Weights of a small GPT-style language model, trained from scratch on English Wikipedia: untied embeddings.
Each number is 128 + 24 x the weight over its row's rms, rounded and kept within 0 to 255. Layers, rows and columns count from 0. Numbers have three digits each. The size before them is the row's rms in percent of the matrix's.

# layer 7 attention query, 64x64, rms 0.166, rows 50-63, columns 0-63
103:134157116119094135106150147119132124108112176140078079149172130116109124128123121147146118124113138161075126137136108143138119106125137149072154102130152124146082123130101123153123128113136206
089:089102095099107131130124146110145105105119125142139156168133143125114087130084155145157117127115150133104180105098122142110137135082162104143152130134134142181152149106136111110158090105168160
096:112111124122140143130131134147122148092128103107107116097122137153142121150146129161159148075091107151107103168109105133143113131121095121152074175105134145085154133173110162157160142165108117
110:150155128127162112150070132108092136151144097112137139097105092113152102157148097136134118117113136108131098144142166154124148108149102084141097168124105125115126153136146139126180162137131073
100:144170133192094112165146132129142129156115168089112112142127133140171151118111121120087132139166152186142146081094092132129118136135143144108163107136134117144154117109126131125168126128098129
095:129116090108106161150092145133089140120139118126117107156098125132117122103127107120113164144100162152177177116118119126115154083130170149160085165113134153101130125077135096123129141117137165
091:122109129158132117119116135134105119130123147094152071141107178106122092143155155123116155117120135149072170148118138071105114117134081156172118142067110119146139123116137114134126135132152106
108:173132188133118112123162155163161131127134105166159141140096111116126126127104162132116127104182109110163157140152161133130134126125174141142099129170121118156082170122139145121141133093123120
109:136134135137081108132154103134088093127148145137114139156136086129128097101115134109119154118155139140137091143138103170113119116094165143137170132156103149162067137144115134151075096147123098
095:152113153141134139133111113130094092139115127122166179166149103111090087137159142132144111149119124119123150162095114133119162153120130173148143138112110150117116104143098132092135080110184168
098:180164129160132155153079138101105154146160117117091118142100098152139126135107090136161133128112089152112147100112135152152132160136098161108083155138115161116153123122106116100148103148101127
085:154124115094099129076078119121129151106126111142171159131140127148143105108165107115139110112154113118106158166111103102125139196126120111163091106112151127148125128122137071121134141119097150
101:062099135122080117089100104108117131134174130096147123090121144171129134129077124156114108120122136120125120138123128099072139087134126175096115113122122154121131077128116114123137116122124158
106:142132093146141154143144151124141141112139149103123115126096145140128160112124132076111199111156115179154109130099170162146112067109142164081126102124112140118149108112126117136117112145139113
# layer 7 attention key, 64x64, rms 0.176, rows 50-63, columns 0-63
119:109131096174124134111145128133135151095084149137082110092119138135139115131140174141124112072145161128158122091113110087118174143151119117103120122146081121117111142173122147098124166120105113
091:125126134149147091153120101102129156098159137062155143117098137132128112131100137075114085131110133153135105142119122178125125138074130130146086094155124134089102108137133123113136096153092129
121:137127130130157095121134152112083093134135103174139105149133153120125145127085109110096117126109075122077122121177153150093111130113112124142120128122126091123135118080132125168131135115184090
118:154087124092111129116171111131070127105161131140120094117120134137160118103105117170099148103133112114118084121163131102150111110142085118096158127090141093151122114090132134141083108131145114
109:097146123124139142130091133126164090114107107142127145185154088110077078158140143131117138109103133112146121141096126168113149153106170118140108129165128161091138150146088138148111138133121160
088:185118115122103099127154146112140108140166139108153168081119156138144126109118162134130081109164152147133102114142074156140114126098112125099160147112128108089130125143143122123103136139148186
087:087105130152137129135125125126108114116131153155123122095114176102097115107138097158118181124147111098157159118154122160126130097124153110148121104121120160079130135181127153149139089123137188
119:140143157131138128117131134142129137135126151099117161119104143180125157131160108169136129166149173134129142166117128106120092168118074117071111167169112112137118126107145094123146167130102101
106:098142147080107110092108103153153151139127129139153131139170122124140152184131149126132172131113117159110091111105113131090143170126120125147135146166104109107084087134135098115134150084143109
108:117129179140116142143117124159188173151095095144126138103131158132193181151124117129163154099158158137146110126139119140123133131122121154109123113137112123094135157147128124091177129154116120
108:142141117128096116108174114137136110128130129139165106097122094141139103114099136142086110098141130145149123095123095148143158158086103092112098154091132122096157131098113165141134190159159126
096:130113118107089148106095156108098137133127138071122200090138117145171143092130114146151146095156149144111123118134149122135119096109115111135125114113130160142089142153087153106139098165140149
109:142117070126092113173150148109087130122171127134115073161107157071109136116171137150131139139144139163115144130103125157138113142119120138149161084119110142129154140122095129099121125136118166
101:128121092127128135133132132137113105158123144159131112129138120118120066164108142129159087129120140170144163093112098141110117166112122124121111143131191129099137120151132085178122170130097173
# layer 7 attention value, 64x64, rms 0.273, rows 0-7, columns 0-63
091:102146107127166128137136087122112132138102131121119088075165150115115152105139129103137130091147143145115082131096109090118076137151118133133133107086097159119098123126110157176121110111158093
104:119085132104086121131100137141167106105120124110077084106168113118117107141172128140116140107100155123129137135111092086109099126099122145146146102110128135174121118120087161130131172107095147
092:133125154120113139164121147200142182096163153093145119120098173127147137069156118127117134107106110117129114121158132113119115080125118170110125136142158140119125121118121131085117169146131144
115:142130136073132084157125097137095164117136134139167124138111128136102121119126114082074141062140141104133139119141116099117151140127173115160147147153125148128142146152125152111177099115156139
100:129154114102125096157178154072144137115131148131144102149150103134173154139134128094133115111125119128126163080095071194125139102111138106106093101130131138127155123134112151102116120110128120
105:086124118114132111102085112172124151111111130130123154096139126094122085105096120098086140102076110166109102146125106094127133144099148129133143135084186134157117119113118128163125113142109107
101:145112140140124115152136146107150127120120120157091096156121123129174157179133106129179092117144148122159153116105103162106097152120158134146061088111117115130125107156131156145126127087099133
110:130121119130148144135182147051147114159095111139125108102163136137126102108163111141137139187127120152137174094131109131084123144092123108100114144105167132145150126102123123112139157134106140
# layer 7 attention output (transposed), 64x64, rms 0.202, rows 0-6, columns 0-63
089:149134101155163091094109170112186139105094111096120107136130126110133132126072164144141114131112100148132162115149149116129133136139118100122170142104126139127191140145134122103119163131084145
092:109125163121127133088141165150128135115106122143170158113146109111139130128078154098129092106103102153108141128090110134100098145145129136109109129135124128078129127125126074086130089135178174
088:152148121088128162126100168111134171118112109091111146111111110144128096092156116109110116097128108113158143107117118153169155122137175130146132101110130118127140117091152075132064160131131118
123:122116100119104105111125131153090164112117141150163121180143120120143165118121116151103147112123090102104126148116103118130139103177146115079121097109169113170145120095137153119171170143113157
109:102142148152145152108139129100185120143132162181091140150096125154140137159133139149192130129130131085133134127123144138116138151161129131101125064098100106125129152133136134139160169126157119
104:151166066140145156153134100130119118108163140091115100115162157136112124122144096085112140143165141162137115105128133110099153137149135102109153105116140146119148181123122110112134104140143193
096:117135162109103120102133110092136113141115122141117142137132143138158157141146175150112152150112118143132144088102106108102132174078143141124136110132086083122142158166075154122154146106159084